Each number is 500 + 25 x the weight over its row's rms, rounded and kept within 0 to 999. Layers, rows and columns count from 0. Numbers have three digits each. The size before them is the row's rms in percent of the matrix's.

# layer 11 attention value, 224x224, rms 0.114, rows 28-58, columns 112-223
104:495484510476521504518498515519528472552502513568504508501496536488492509545517504492474495532525516474520478497510490502480515470517512499510533487490468480459487500493474500549453463533473531453544528519504505493470541446475497509445495526521535486521485506486512458530484499516479497497497499510514500492496464504537496527496531490453
106:517486489463477426533465512471523503506500539483466483478489558501512511490500560483494505502498479506528484509489487500513447484482525529511524489489479496481485440499539479472534487467524503507470507471490458510496481494502520485551459497530499488476498480455507519450497496476502505508553522472426499499495488531505483494512513477453
098:529556481553464484491500502491514505472462496477467492509444498514501460514462507463516514500518528506500512489486477484470487550519474556536481485526535463508504484510521522519482482499502505460468487488559521440479461511484485511529497487498527461492521475496496508489520465542535515513523484454501505474487467470498497499491476511472
108:549516500501489525501498447483441524480492524463473521517501512523509535535531519486523478532507532457472469507474491514520495493527490504548483494474505501536517494514504463454499498470545464525500502523491491489547472485497495483518502544504485513528524509454499510482515491502469494498554502504493481473524505469503442491523490477446
100:495487516529473476541484547509514527490508547473485487517479491507508528551485482539499490504507515496496513498518495512494472530459476561501511467500508472491510488576474478516484494518477541521486473487475485507494488516554498474486533538509508528481498547511549465513505537471482482465513485469531512472570531509505478522522527505468
100:498459520530509474501508486483496510510529504502508463504494492515537480514484449479452525509465524469507444530489508475507516461492497518491435530526483506486511494531514496472526516503496489519531466484506517468484496488485499484513508475518525513450495485501495534521529485498555580466534499445486513509503490478495504500542487500510
101:461504522551537472506476527467542501562502483512487536520469485494539545517543508472506542485437481524518498516486503466479513491466464474474473521506503489479494503473470482518516441498509484500499505488527474483522516488462508538521460530477512522514513522496449466534488521478508520510473489491526475484506532504502486450522535497559
098:523496544486492516525491516551492522531491518474467489525507561494511490501549493514513511539520435469495519484466477539502524546454540467538477546540509508471489508515526519526535550535514516487513485504523535523497545540489479518477508525521461529501493469488516491483446488450516523518504520507484511491508478530504499521494535498486
106:464552441501500499490493490446536514486572517477479467521504495505491462490563536451489521517492497507500478455473500534451504510481502549493487556538531490494499512509558550438566502451485514490472531545527511450476513571510530501493512478513518501505498530508477488536505539496469478456518510478459479557467480545463504524469498489484
103:477482489506497445516538451480515442543472498481472512444504485499466471465503474491536540509495481505480464502524506511465536486489509492488518482506555548488473543458517488485483500498506496476500515483535513522510470534490526496474483472513525484518462493509528501514508530463497487526502513503504484522529509495524507471497524524537
100:484489516468498535535456485467520498499480466483520500487525458511507439493518517514536524535513513481534518496514500480504459519494528492511500496488525493484454487515483481510491469496504460463441521494485499494492488489468487515537496528455513466487517521531503522455478506452488458476511495518431489493473550475501545505470505546522
097:556524503487495490512493515478483481483496551509521502552489472509456508507493560519492536500478530516487493516548452476503481472468496494470484493487445523474483497475482518490478515502496500524478499515502539485516481472478490469502556562519500520473516518463497522536550510485484528509516546461507499519489502513499447510475513551495
096:508479483478532552513489539492526525490518508533511477497516505505467529500511483523478455565512464506491513532453510545484506499485507493502497516543474525491493494488511520454481534491499474446441486528480471515555482493499496504460467473459518501444468516516457486513476489455525495477486517490523492492453446485522534491489485505465
102:539503478510477494490550490494491476500515532504509497554470506502503523512495537472508547477505513476473507444448503472536489571505478516493496494527536483476477520509492451523493474486481491521498473471520483520505497480490480537465505446500543505500453549476537552480493447480512518477523497478524493513492510463503490525525487495513
103:494496511471512505512516506579475510503472498508500494482525510473517464441493472490526472515539465489471494520510504525490548527500427479552482517497492488525510491499483462503546520475476518502494482511523475489536518453502492487488535519498477486502526512530512474523481525497461454480490457460476500504479446500515520476539485489495
095:503490431486470476496502526425485505534482523512510527503479458508510543478519533543475491467492513487476487515505499487501511428502489505510518519492490498469498488484493503520470481502503471467515486469483512490482471488507444491474508483484496468493483479531479508485528530551457484494486537526466523542540490554497475488513495461502
093:532529502510484524452465501481538497546523531516520531521478517482499474533508530500504483499507494541513501457486451510522505497510499524514507524490479508506519502482489566522423556489508521469523500532486532561495483482516473554492523481514476497510496501531514487535500478523502494527532479487487510484507478501523480514548491489518
096:500503511507457469500488481533517512542481520505523517516507501521498455447508505498517416493526461533504501519562469515515514521519489420508481531490506507518477535517519494525514515524542539498512534512512514470462514477463534464507491474501495496537510466476498523488486460512512490549514478495547512532483504518516528501500539521517
103:514476496498510490511528525489527509461489481481485527524457533491500496444443479490474533504509464467534511454503533491525483508492478489506514520474459473505522432480498490513461475471490529465488479523557460468492550509480530508511497463500474458486436512500521495548469497525556468517505500520463468476485498521502519486485575512492
096:540460502505514533544509513506464516517555473468497516513500515462507483480476451506458472501476476549493541488533535519503519533501491513534443504489490480523541470484516528498535516489487505494490509429514532516483484502510505485486544493507486515479488454526489499495524467479507427559503503528487469512544494535502466540529490516466
095:494463451524489527487531482518488473513534462463487492472512509483496497461532499470485524517506486503539531506481487526499492477536477510524482500532506512517522493500495491507465495485490495519503461520507480545458497510536511521495469518492490514488504490478495484495512505473488501488486522483552520546498500526488459499564562476493
098:465496519506473520489542507502515480479526495467517551516569571529471470500537503473510464469453494486480487495490472513448497488511505539566474531522513536469484498510490459502480504532487498462528507504492564484522504487522494492530467473519489525532508472518518503509525463497496446535442499503469433486529488485489509552522455498499
094:445516482460538460505466454527532477476537528547454435565501477456481541474534522506520514497418540502508482487478505511509493510485496489495520499503506484460496523565529508474472488519488496478480500518499469494491491440501493491513513514531506489494497459529541501536522535476517484529511468509487466527522491530501516492523500528475
097:495528508483470465527466497465502473478461480468497490468523499456492530460503475528536487451518509473527495494491475508501465556555493485488470537545532485466505496482533506487476497517481488511491517517477539474491516561501480466516525492488466497505500507530480487514489500482543510469456502516539538532532484440524484515491507516512
096:514492486472460509520505506545456526530513493496450530514485477505501502505490508501473518482507528507502513491519506539548466464538523458511479498446484540506499487514493496482521552500476502498461498517540488467519493521506560513490491490491511512506550477499530493502476476520487527512523451505438465526470509508481433542493489479507
093:466498469494493473516487497502488496506466522513483507502464452498440506524541489564499525491524511546499502505495558524515481501514468507468520481544452472522561484474501543486472524492517503459503505496473483498485517518460514506515471459514507491460470476494557462479518523500464481543520500482467461479503508470478507493514550485493
099:498470508523498504513498539464530540521512518514482514509496533468538526516512508397534477497498500485448525491538473520452484521475479497476516489461514502501550521517464458512469525531443492504495491473505515510495496491512504510472531451491450491501479490497474482453523513479499492510503521488499485474509487523487550520476529492437
105:504467488479559501510494489435526501497505474524506468501494463532525487469466501542481513484503563513536494490495462549491482512526520518532463475502504496526540477518450536545492504497444523471510483522521509466522540497495455513511521496495499508472470484533498511498498492464526515501481533537483493497504478507513510519475510490488
104:440515480489508524451498490529494508537510465485514546488476575457584530510474511508551510499469497466511529498515522531530505491480455532508487505489535473536530506496498495494497536482517488457485508481484509552515451488501455508534508511499492496521517513493473480471508476485496500507517457494499501505508519463506472478462474510499
098:499519534476517466441469529539468519484491501561556461533517514484531494498523500485511506466494510456489548508493503511485490496498490542527487495532479515506543537502492468513472506510490498514528523485535515509506509495507498487469501546528500508483487509514455503504502497527503524522519508475524500574485527505507521532500490516505
101:486495518540483506463483536507520486533518488485521471500484494558479524438519493523496489490476513482472493458480450510478458494545514484477497517531509525492512487502514521468500472452515513486494505502517513518479517464479468519473487511473500527497493491531479485511507491493516498492492507529497491447497522529507554518483573506462
# layer 11 attention output (transposed), 224x224, rms 0.0974, rows 28-57, columns 112-223
097:478542491453549509485478527516519519498489527503483508534495515525511556494463492466504434472450472475541475500485503500517471517465450500507516500551525490542508526484489468491523482541530523492478548491485507479494465531484489524473528493540480529513521499486524505499572514522499518493493511480509513491499507509527480509492490532510
097:505506522472450493524528501497537501513468515503483530523539523485514544480474486494490491510547490522470542506504511514489523490524511493483506452524491536491499490480498529512512463514443525489511517517503487473504483482532525485536512510478536488466425481537518443469484476515533511478470523505476510507491504486496531533510508515520
088:549457500475485473497484467479483518545486498517506471522511419489513510500546511522500518505503495478501470481471509514476500469521503468499509480496448489534495505525523519535522489529485533524504526486475514515519507496525514527531525529461476515501561510489533511516509474485463533549525523509458538475457518493507491555466514463498
099:512507534512497498489485491543517513518502533523500511536517502503509514480502482523521495526547519517469479554471537522496505487496547493509472458519496488487476513460484534534454500533444524479533521505497521507481499469519500511532533474513525509490499504527483477519490521505476518446482505488503491476504520527502487462475524524458
103:528536461505507467495484564512521529515514536454532525469541573527477524488490501510509515520505483496491501456536518471473534517455516479555487476513517480501499468486491447490501490500534480505493518490496452497482497474438477525488471467482509498517534458521464489506523517537481516469520518498461506458474470458495515461499578515486
100:499490512588556540496512462526553511466512493476492458479494501478477532469492551515486440509469534492531495538531450524520546520499524490519458548532484515527532483465500512538493514500454476518451487457482475496516499485503504490522547503483510534523498485509539487517536534506479493540493532479494489539507486542504504494466509504493
104:528508525471565496544511508464531488429479502504520505476515485514515503508508466518501475452496488487505534489487479465513516523490516474505490522457487504482478494489504492465492505512495532503493520481473524502460471534493479545540515478499495514492481527514567506500475546492505542531531520535485487492495509517469515456504472487523
094:481492462512486495481556523515478496511452494488484533549441506522501508499476475491538547469506495495468528521526521541531467500509500523472511503452487511459474475509489492519446527497492504545486524476480505535503533474508545478506523538521498511504547474525504449453525501489503493502598474492527527498516486480486494497489526503473
107:527498482544532514465523492543502521502470509499518528510536472501497507459501506482455501476498515525512538499502505437531476518506503489485487498502462494488482542483468478492483552506487502511514483458490492504515503495506484519534510514483480513515496495458488513469491469519474546531492495480489469497446485545506454490459492540457
095:506481496485563523506521496442478471491519501505469464470499549487546501525536529466507489490480509477495491514464503507513497474568519523502539520496510485507486463474483518527512504520442538478517469500503452460498478480524471501501565475482528490451534490456506473468531491488518517499504494491441515488451496498479538509534503520469
102:473512495500454512534507499464474507493496541540516514493430537540537476534486536494482481468529534543527503478489508495475537490479511543485488515532515488544481476495462517464499522492492527465561553533505513474516526522507513489512537484500476529498499512521463483491539516486489527508491532568519542496513475475509441500533528480493
103:492478536526524501517489509525492488492504512412551489495500510516473508485507525535516496522418484466536511461463523518472485533493537523508519482509511459521475502502480507500494487459525516503537451513477473496487504503547489514532542470514472530467503509467481503511446516520512529496510456481490517489511512505518498517529515461503
100:539515472501487504557480528484512460553505477511534555502487490504503480521502469481479578475501539478509517546482508472468475477439539509507520552513469532502470484487503486539515520481553503483519518518511497500472504521531469505488515495480490468462479501516498498470487518527493510483494499519443529497499518504518487497528498493508
101:464473527500543479479524480472504498526449502489455497461512519500532512538517515495511453513479533491523524535497494488474537442510523493439516530492521508490536503460501477526499487549512493543502480499512556490480526486528548529496510521490526527487508488484490461467535461494495575497505454495496489517522511499505470525481472529521
106:501483477494503528538450528490458518510438474465501518480500526493521530505487442505481532508512500489497488463500487522513459503469499482517465511503528518484522526540510492477536446548500477485496492515497536496515506512478500498511485483477511465514478454463474502496492465495489425495486543525510481515459495457508485480499535489468
095:494542520549464441520452448495498500484481481455498522504501500448457521514528526484514528499490508527520460516466482503518499493538458488526501498492453503512473486509534559516477483490490516525488495509512519498486493493475469482512489533522507481522502505495486500521506483485487537514496494496479526491480496519484514502515521498507
099:512533531513492478535494511529511507504494526506475525496519576501487534490494510480502495492534498469486523454513469542489525494505518515478494562484502515493508541482517494520530530507508501526480499540470532535477491497508496492526466551477486496455481529497502513502501489502499507502523527524473499557546468503492474518499558497529
100:464478496517459491492535503479497502525465515517518546525534485539529496521450501546500470503517443470502501516464488493509464507470511479521472488516484506469530515492512482485482509460486518506522522465532472486453490469505537498515509582568547491511513464530488515496508484451475478494506499528536461471453446517490510524490519479481
103:495523484465495514519558513472540516497528523496498497486487537489496455497507497517484557482513497494503502552542485477495452508457518503560523531484547499512506496457511502507518515498460489526475465565556520494451506487464527495509487497494504481497444489491511499513515508487478516500492501495530481481516517529512513524528460488512
102:443516532496434527512462519530526534486580521490493492531513525530471508505486500495522493524486535504484541505499507497461480511509501510508515456461486451487513505475496503500510493507519487498472476515501510540521492521486549483526492461525511522505488465516502505487475528493474504506524502526457492484487512486495515512473513510506
102:551489491481529555499499517508493488566533487478471491523540506501509532539501484508506512502516488542543515486489514476517532494526508524503524516474518450487444495474466531477505523502453509494516521477528481498557499488480487539480499510502506506509503489487481560516499526514517504520532483456496516461539502494518497460455478507544
098:497498521500487453475537519489509466517491467512463476526494471509511492490490473518478474502459503459498527502570494514483541509532510499477471505471519463493474456468492507505533477482513522505497496496479498552500512468519524498499490481495522509488500506519509488461472529519514459542499538484536520506483501510495538477517504506494
098:520520542440508516461483537480542499511475484516506550501487489492476508496576542487544487537530475542468455485508500515523511506520478471501527504517526495462508468486512526455517514487507511503524512529485545522489558469496460524546478483495468537477462495502479487481504499497479481497479495491517495428528530512465497506502491500472
096:489477496500490480477513471536512521485503530491501561496513533457523486510447530492483463495503508513486448543474535531501483454488514460501524493536478474480475515470482557468493479484464499488528513537503486494526483459481474529466489474496517485539488564520502474502483461504492489515466502493514470481495510510499463509537506560453
097:482460550549554550450490496487453489560536506480493511529488477507499506517458502485508504474453534512520512516529529528495487497487533506519521469509485498479467509505503479484469500499532490516475520495484493489478466498511519503484503459471500507503479473453469479485514466503513514496456485504514460525512513473519519518461520473499
100:499489484492473485503503531495488506513548504534517535503506490465510484525525566521525495515513526492500446494463511513521492499472495513501466507471501450495439507532543471526505528507453497522547509559486517472473486519515473449497487532495439484512500505477545473527497517489496541474534520503478533459525473486509496473477546519462
100:519509504479515450497504495490500456473488482504525510550493503487458521464468450488544525482497511460465518503484553512498514451510484530481457496507480507488529505475496563498568547525529491509534488434520462513541484477548498538526463486555512503536516481505506517496513488454493505522538526502483472503541452522479505499567514521519
106:470479524516497466520502514504545496518462471545530493510468533497521493497497525461486517493486478506495518483474499521545501507475496475547517457460464511532455476489479496484509498526513524460445525516467522523468503528567489530517477576513508486478513505498503537551548512489475479493536497540451502548481500496522497518501470489510
106:547551472462514477499542492493500494475502502479502450525499516502509495537463505536520499517562525515459515524494515503510512478498529493536460483533497491496497503473505470499485512529510463471496478499490504512490452536490486479478511503511493462539503492527474463507508485458538506472499498477494486465508492494511506507526514499480
097:484517496533518512480481459476460509578501502526515489495489553500522490476510461545498554510500503475473504517480491527511508531511507537481495479511493551479481518509556494473523489518490546472507444514494523486538499510505432500527517478469478481512541471505502482491496507470551503527496447486506491508501489539491518449516518499539
# layer 11 attention query, 224x224, rms 0.101, rows 32-63, columns 112-223
062:498547510499506493497504488478504502527505546559567524511484511499480534530490571506533493524490479482456501509514511529487475519510501533517502481507468519471516550505498503482509511510471485483519517509460479552485492461488555496569482504517463467485516494487502535498482527515533511471491536476501533472505522493517523465526526511556
064:490526505521452490533481542516531494485507509520520509531471512493511511506490528496542477489510486486469478492467520485507505495508464525482470488504461500471508482501469528492478471522516489542515543473464489454468492537500527499536507525438512525486464502542465484471545508459504513485490526497504474473512555502515514461503491505524
070:520517465533502488499471502490520475533470506537499514524491526484539530529507452496492495483467513532506467484479467492482517526521523466526513516479491465519493499491525501511528521516471495493469495479451535509531475530510483517506519526471542503470505514531489466511521486512490484469500502482522519483550525510541515515461468485496
100:506532499511457502480526557505502532501502436474487519488519494494492521496527499489451489497499503485525543486473500504521493552505529509477497502462494487517476522489488464499489488454489488500467490493454517503502517504517541503531492511492530477508519479547493497473482507497518513547511502509553472504499496521552492519514506501506
107:493500496457503474477475488527538532487513502498470494546457512473510563521508538480493502460518490475479505467492494507526517483493530487470517499514522480504517490498495548506529481494532509469489507499477496512544515482463498523496480507499489474507495511488491482515506455457474475489443473479464515483490494538542521504476551483511
112:525482501469509490473498500511515498498532489533514512503530472517489491525441518507483458485522494466527475546523472513478506511511477500482536468502510493486545490489547471460469506464470475511483521519540458487495457477476525472565497505534522479545467507500478521517501480475498497492493446482495466477504516491476476473493476497513
112:491517475474454481533500492502502498513511505498515508548464469514535483507513489561523467506510481502502531501467523478478528495474512477496483481479492547449496495498500476475470499513514527509497566525477486494441475520535518509500486496482514489538529513510481500497481481499528478489491504522505511444476506511486520497472491531454
121:495514512489490491544501548499514523512526457466521479485523515544489477473481472447455551548500498526464515490449496495503508487481490500522509449509464483537545521490532515478509525522471484533498522506514518495502553503517440501505460493495527500498532463498459530479524561515476511495545545516504500462510476482533484515536535513500
063:521469503471504541520511505437433461486485475503462506477491515484445479527515512498510479486481480541479504496486475541504448538493474524511507554501513540498484492530532483472490519525513471480479510460513507559508488493475468499513466506481526524472482543518530521469508547484501501489492474520518450545499511489462538524535456479493
072:470507488522520471493523474446500482523468545483481531500448500492463516542487500512522499536490508486543474506515519489456500478511508482497512505490488478503550451556474472495487461484517518479498503472511535512463491522464525496505499443504516539497541506474542505513468520495521460540530511529486519501534498504515512480504465522499
079:511435523469484533480517493509517481491518468519457487444496490476528510482546449516468501446461510483465503500504522509516495502483503499515537525504486509480508528513501438517498469471508485550495444548520549527492503476478524523499517541484479486508502511500481492525512499516496534517492524458503513500504510516507521506521519479505
066:508505505446476525499496520515521513485507510516517492482459496491466456554466498511522465524479480515497492536483481483510497493505498518473451461502475526492508523511507502500510481450525545491493496464437497488490497475492475515523475544505541468474476468553483479507504532534502549536526472511534482470503494487471527501496478469544
095:520539480478499504515490546507505521484515470508521558577485500508493538521539493540461499496477510483502551451522522453539502509516511536502490490520494544502509551483500482505493483520498508472492490489498495485474500500484488496530492491494475469529507484478457525472502478506499507480524505514501511522503495452475491533509510453490
103:521462497512464509538450501509509504483509516511493510524488509533449479459511494475496526489477512523533494515527535509514519485519466509518506479464469477485483516488516533491497502485463507506547517520491556551471486490499500533523452522476473522540531514508491535481541518525504486511534527510491524476510459500499454524466519584466
109:475465472499496516525491496491523496470482540470506487525451507500494558502506514489489520528506485523525487531507473493464508483538470497482532530454471490538535454505498502503522489529459496470501481481490502494508486468444520530505506503448535514471503453502473461501512490486457479480432477518436476502501484463520506504474527470464
109:466463492473513492502477461536492485493513540528513516488522484518471477504552504462516498472461506458466542507518548482491533504459553521501497516508538507483505499467465504538509570529486489464524485534484516501504503500523494487484514483477473497556505462491548476480508443491480489515500461499461511536466452448547464473513540498518
111:521506524515517492493485494501481464529487489469504491481494493502494434490536513476475494510502564500500486530513521490491493505482517520514448467532488537507495471541526504500496465513522477489554476447506527494501527482542491513434532495474507560489497480515511524498445503538550532529538497457549527520509440527475481468526498510484
107:555478530452474498470512473457533466486470496477474499514509516489512539503485511457493488513511441483517539466501512502465499449489488517500468513504486520552480512519485478481507459517503495484538499515500468518500483465554528490485508551483531519508449457470461553508490492490473433452456522453511523477494495487541502480514552493480
105:489524496502477519535529514476509473506493522517530492484526511492482481461507512478451489499495486497478487536474504497488524528481509513462474477465509477497521513483496539485488518508537478515499455505526469517459499455487548482510553499465494463519496500492473509510455456462533555524475486505466524504504550481471511528484530524496
104:460496459446483525468470483520496523510518502511530505540495463476530491493510491504503501468486544489504478515453496522467480533500470508514468493492469493485518504482529477474492557495534500455486478512519520513487476516530498480489470537517458498537512511489465536442481544459518519493514460523497471517514495508512505517538468510515
105:541518477501448490504494533462504481466490526510524463511524504514488485543515506529518497532482493497489516489491523507543518515530499530523502517502498487526481513495565499497521499477482456479496501490445501499536511515451531470489563492529512482526494490532506495510504479539516506469516472494514516454509525536556524486515543492495
106:498476496501479537508512508451534488516495496509485515467493525507517484510498483496464500500460473512477523491507511461520490555470534501490518451449475499547455508492510457520520492470514519468495478512492496513505498485490535509490493499452497511488507454424504490480508538485516507478481482492518478499524441491485460495485507511497
103:520470465471482483497485531481507522506510487521459516495504505493496496496495551515505463466508513540488497442500448528529524514472440472479501443501517479498499533472518480475470502491519484490499538506507466505595485454428481449466497539471503503509496501506534519472483484545494511463517494532490507502463503524481475521498531508555
113:509507443490478516510487494521467457557522494473504516522464489506522540495506531550499504473511556504520455485470515512514509511518511439495554485477504451480462510510488497510504531494500472529479472472513472525472462501486462523483519496477490510500517493484472501482496488515521496483472492495533510479464500514526486524532468484464
102:485487490450471461480477489494497485485438540458520487468512500482544502513557493483439537480492484492494508481481505494481542482514493552507491522468461517458441523479498552460476521543507512518481472499464494520504494483508531474492562452445449460540494478512531521501512455520531511503506461505519498490513550530506535528474527513504
104:518513552463497479522514514493484536454478466522559451473508523473538491532500530472527503502545485501508522521482477513523438500472494516554481476475513533495550530463525514474520504488481495523484506510479482503496512504532481483527454507485462493455533497517501506503488480472522508489489492487504496530458452503474516479479552508484
109:517499481500528542511451523477482466522511515473545495507503449494485478482495477524517478507489539512455487495491502498506540442473561535455546498484467469494456502486494487485480487465481506490528523536492512517506496507514506463478519490583501486511547467495495527498487492513525474488519441476495496490485509487533438519492531498464
106:506509459536531498485478447466534465493483531522493486501536523504518477517481464476442503494510473511427516435497479490544512502506482512486536484471511521505492528470510512508513554509512470539469505510488555469490500529502507468489502504521512475464469529468503500571523519513484502540500508500493473502503514468502489462533481479498
103:525508499483498483450439499493462512487483470497454538490538495469484507490460506524538481514526568480517446490505486565492427489482494515532522457533493487497499542522485487494489481466477512477492527538518503508485564492492495483490485504487521501511498485504509510528522517549487538506514503517452452529520512460528515491496525524520
102:517521481500505491486488479477433484539460520481497489481539509514464516520516569482438524504553473486507513478492529531527492528471482489463504490497537493487465492526524500495534504499519538450480476482515524537490471529495533528485538532524504533506491469530579513509496480537496499521480468483520539503495524500507514491494489519494
102:495479482485494461474474513485510500492508551507477511504488528502550455458524475509453514455502501480466488482485521545502486513491450497526492477503548475454503555469494475443460476515508482510508458492494485449531502558520477516534507515503552495507513473526530514540517488468506513536490537504540514530499452513504435495525492527500
108:500476520470518534529498512525474498486514480510533491507501497517474504495474479458493467493545487461511447495479481514489504522480518474449492496504507572517496518577450433527516490504520531465471483485538485509498509496502536474487491502508505502496495494483496511486491478511522496525476535510518508492514510520493501450531496507465
# layer 11 attention key, 224x224, rms 0.102, rows 32-63, columns 112-223
058:479500533521501495529476499483516517486534479500514501492529473482472484495492484505496486476503494532523473508532508499509490491483478512481474495501469549520452523507505548479517510507487448522453504461519441498472523467439493512486477537489500488504520516533536552511487477519518458477452542531525472481464448532496461526524506506472
062:551470481529492524474489516487535477494546470500508548467517498515559539491509502515485526537546519445490516481507504503478500517501499494514477454553527531528507439488500474483505491491499504496507478521475461541478470542488493489491449518460483459502490485518496501513505498496505482505501493497494526480490545504542488533520545497503
062:519453503500513464487523549504452456491529497497515526495475520539541548497521511524498529474503498501514497520484460420515508581530462478514498502540484514498472492511456501499503498486518510549496501438492522469517532490508534493462482495509479525486513478514491504490507473481465524499528505467516513484525523509509502502486504494450
100:492525502529503459494517504521523541537530447478507497504521511523514516490472501472471498494481520496524529484513503493517513539507538482486489491479473500522510523474458462533505523512540494464458484512485510507479479498502501488546504519507513509460505444503465468437502468480525511496455490474534518480495521481542499491490522498534
106:479524498500504509499481464519535508509501480479451451501451497470506540508556506496508490462514466552494444478454510550470534476492534496488494464532499443535507528512492489519508501505475526485528495510515496517486511456461497521509442473506520458480533475509511485529508477505521468465483508496494486487520537458503503480480467523514
110:513505444543495467483478508533449486493497524498519461494487524494520496528470525505494539502486491535544528508511465467481485503493473478475476512520508474472486539514491474509524502477474539481518499506541529558461447485490525514512495540504478497535523484465477511466461486465503472508531513490469485530500495451523490488478482474502
117:532477470521507539549515458502505479507464547507487521516540478523508490476512490501523523470541527500488507522536510499488507537518500457507463484482460539482495504523489477473482526463515515471494505517497523515504498516483455511497520512494527453521500536486542500521497495471527460524491515461493485504539494484458522503529503546472
128:501521505520499537542510518469471508516526482519492499541480464498493490504544483488505481508538538484517478552491504517512511502540471506540493483466531431527501522554508482522510531551508521511523508503475501548530489487515520478535514540506453480527468506495472509481497515477511448542524530504553538523499482480516486507537508547466
065:494498536465489478445502499465455481549505472500529478459469506493506512508491498495523478520485475493471485514492490514492504513527488509466492582451498494531500484508516507500489540489491499537480492548488512490493500449506495501491498501513540517509538502509484516474493505495443541514468486520553475517549486562474519539515516533533
068:444521500480512522505508482478504544477507517510487458518502450505496510481479509495519511508469493543496514539513505467490559495498528517480522527469487481506486485504489483486490512532513493485485545461492489488509492514484490524499518482501540509478481453494525515506513528476508488496465451496505504487547515518526478537479501504510
068:514493496527513451473490518532522515508504499485515457495474487498558519480490500489468511468454504499482518497470491484498444496503542495503483517488513514531502502527443474528496494531498482534464507496511474455529449496480508546515449505497486507487511452440478475508499507520540515497513521471548518492548501465559464466470528495504
069:455501482478475504528505512471478528487527513521529509466515500493457474514482513518547534508517498558466496527535498505522538500520516524504506475457504508461536490470503475519518492506477519510498495502554475559492521502482518481465497530430486497517476485535523480471439504521524489488488464522510444534458502517494513513503491502526
108:529499490489488482521496498511490483494515500485494457514503496534587520450528498471519497474522504512545519477494457490563528477501508558511511475500497511524506525500509500498484510526477485495500517488489513500469493484492459502522510469477508466543473518478472472492445482505501485455516515507519519514535495453496484534473537507480
112:498513504539524499529512479529491502519505493494532536502497464504470456459543495449481485479526502527519512511525532541501465482490510505498490496497519487514487509500503528457465445520478555488530494547500474571483506505520521567538487538498486493514484511529483506422509494514522495500533461485494536499486461516487474511474512523491
105:530487468485550501510542472507438478505532545513516510538466504489502482508540453532520505546532485526478507524541453525500482539493505524543509519493518523542482488503529511483536514518483525482512515485498514483488521450441460494486480526457522470492547448459512532530467467477494478494493511505445492516507509445521508508458507521516
110:450495454483462511493505455513502489548487527514513511510543454458486515468516495492491469506569524510496471485495471503512526493511509506491488514468504492493487519468481527512504528549535478504484475554472512471492549534500545445509515493521526504518458522534522504496516449494505458489456501499452480510486434459522505486518456514508
108:509489550500510431461485522476495476494464502482496470497476522544506461457510508488513510511522477472551513509517525522472505503490473505533482514520507500491491468556523474490540508478474510528502467482515524520493471487526493500489552538514466523507484486483504523514501460490521513560489498519545538566516460503513470486515515482441
103:513459483503498512521530490502528460547521533490503489519496508495505518501510462506509485494445483501511509474484493517502488449503492529518479502522485536523496467483496517492482501496526429506518517500516440554532503476519424475504470538458505533479463487464471497461464513525482424520465496510475497502486513428551508508489475480491
112:515490461516474465525536479509537485482500466503479473507458473520454474484482501514489495529438479555498486504510465479476499474499475485486497427491521496468531494533522557538501525492526493494472453546485475519496494507508518495467510515478487510484507479501528497486527466487454474505484481527526492576484485505483476502459488484488
110:471462460519465484506492506511487528507504489446499488476490492482516516504482483502537471509489520496511524471518461511479530512527495551485494498514503453522500510477475460501539511485532512495488474495545485439479497494468525511500448518498466522504501494491470539445496486541497575473489488542530491551499499495495504533506491497525
103:527531469554482512481494521456526467500490522519498507529505511512515504520501536511499473506436515516511449492510446500515511497535491533510514486496498496519484512477504488519508464473478477473530525499487497480490498518461528460467553502463487490487510492492458485493498541535477487498505479524547524443464477517523478497479558527497
104:480509503489468533504477526452550456527468518483503522525498491532520475507500457487558502502471512515518512470498497537491494483492514548505505470474481501531505461485451557530513489500521504517510483498535489509520531512509478536507484500498495468487499458483516495509502546468509445537501475500501459493488485481486496505500506511508
105:490473502516559475510507499518563514518507504521484511467465482478485482522522495452534474489522455484511529509502469476468525520493480490507539492511469520478526547515521496475459477534508537471535520544480508510523492482485467473496510486500500488534437506473538474483499550526478511500534509528470540522483474511508538508451512476537
091:504556442466526521493524513504459510497478461492501481492463495491486523498440503496506486475496538475500475494473490551472465483491511444459501507527493470498433463517491487520469478486504514496489459471538507516459488485462466535497519507514498515504535472477480511479499481503484526487489503463509517552510497521549519492505506497491
110:481488534486473483450508545495471457449488502452518449484559493475492468500534514510479548487511519488517492503465482504476533510513487504506508519513491523485467533435504480499500523544522520540488533476489508500494479493478555454480503474446506522495527507521451482504508485517495480526510459562494496454520511522500523568479469455516
110:486486539492489464524484500498471528448480466513522527510465468514529503503498524516528512504530520494553506501473479494513470507477484548558496500450523514483511518460514531482501513520501506499478570495498498478542528527503464523508469520497472528542492503527512533535515473493528486464495505506459486537447511506504504494501523558496
102:471484542461526518557479501451492495503486537488517503496507483529514491517545499529491508497471525494466469509509491503506569486512519512494517474462470464537516511501507476503494498467513462484521479500462516491480504504493517475460497485563522514473493505506492515519484468536488499459541475461500462463532477524495474516483509466522
106:503525471466582522486463496494494491502487517532495467506504494487548507534538457494420512519506456471488494486495504507519540520479539501483485498475528492484525512483523540500485481537507475486468474526463457490515514538503518510496501496514526454476510558493548555548508483523486509477503496492523484496492535491530497498491444490501
095:489505500517516504497492508522485485481524534522515544538485506497497478481508517467533451484534549526512498521470482533477480504474497484473526488488495513505493508497493506507490506497472516509515478488498476495524495514547491485488480489498529488480474496523521529537538537583505507536488487518501509516489500495525500492538530524467
101:516498483471555457502543516511511483519484517476434497446531482530506518457514504483479491508511511508467555498488554510487495503491534496483518533499489531507476510501553464535522540503526463484466458474491487512483509561554490521530498520490457482491507464515526498509523475473496493483461513474534516519514475507520514490503502495511
103:523481504499528467500544464494517468495505542547512516515511522469554449501495516501489495473507490500432500492492523485493503532505501479497472501530494481489522517503465454457530465515515500509543477567483523460492531547512507514503502524494520445496480487527482541493496531461551530554467510511515510514480455495470445453511526517500
100:487479505482510501516472526493467479509462458510560448457535536484481515488508497487495465476497453446506514443503505516492509485463527500484459517503526508476497463528510489498511542494500521516502458541522496497511519501490482498485498501515546501526510475498525493537533487494503447517506542502512483543532506522513496484512491509529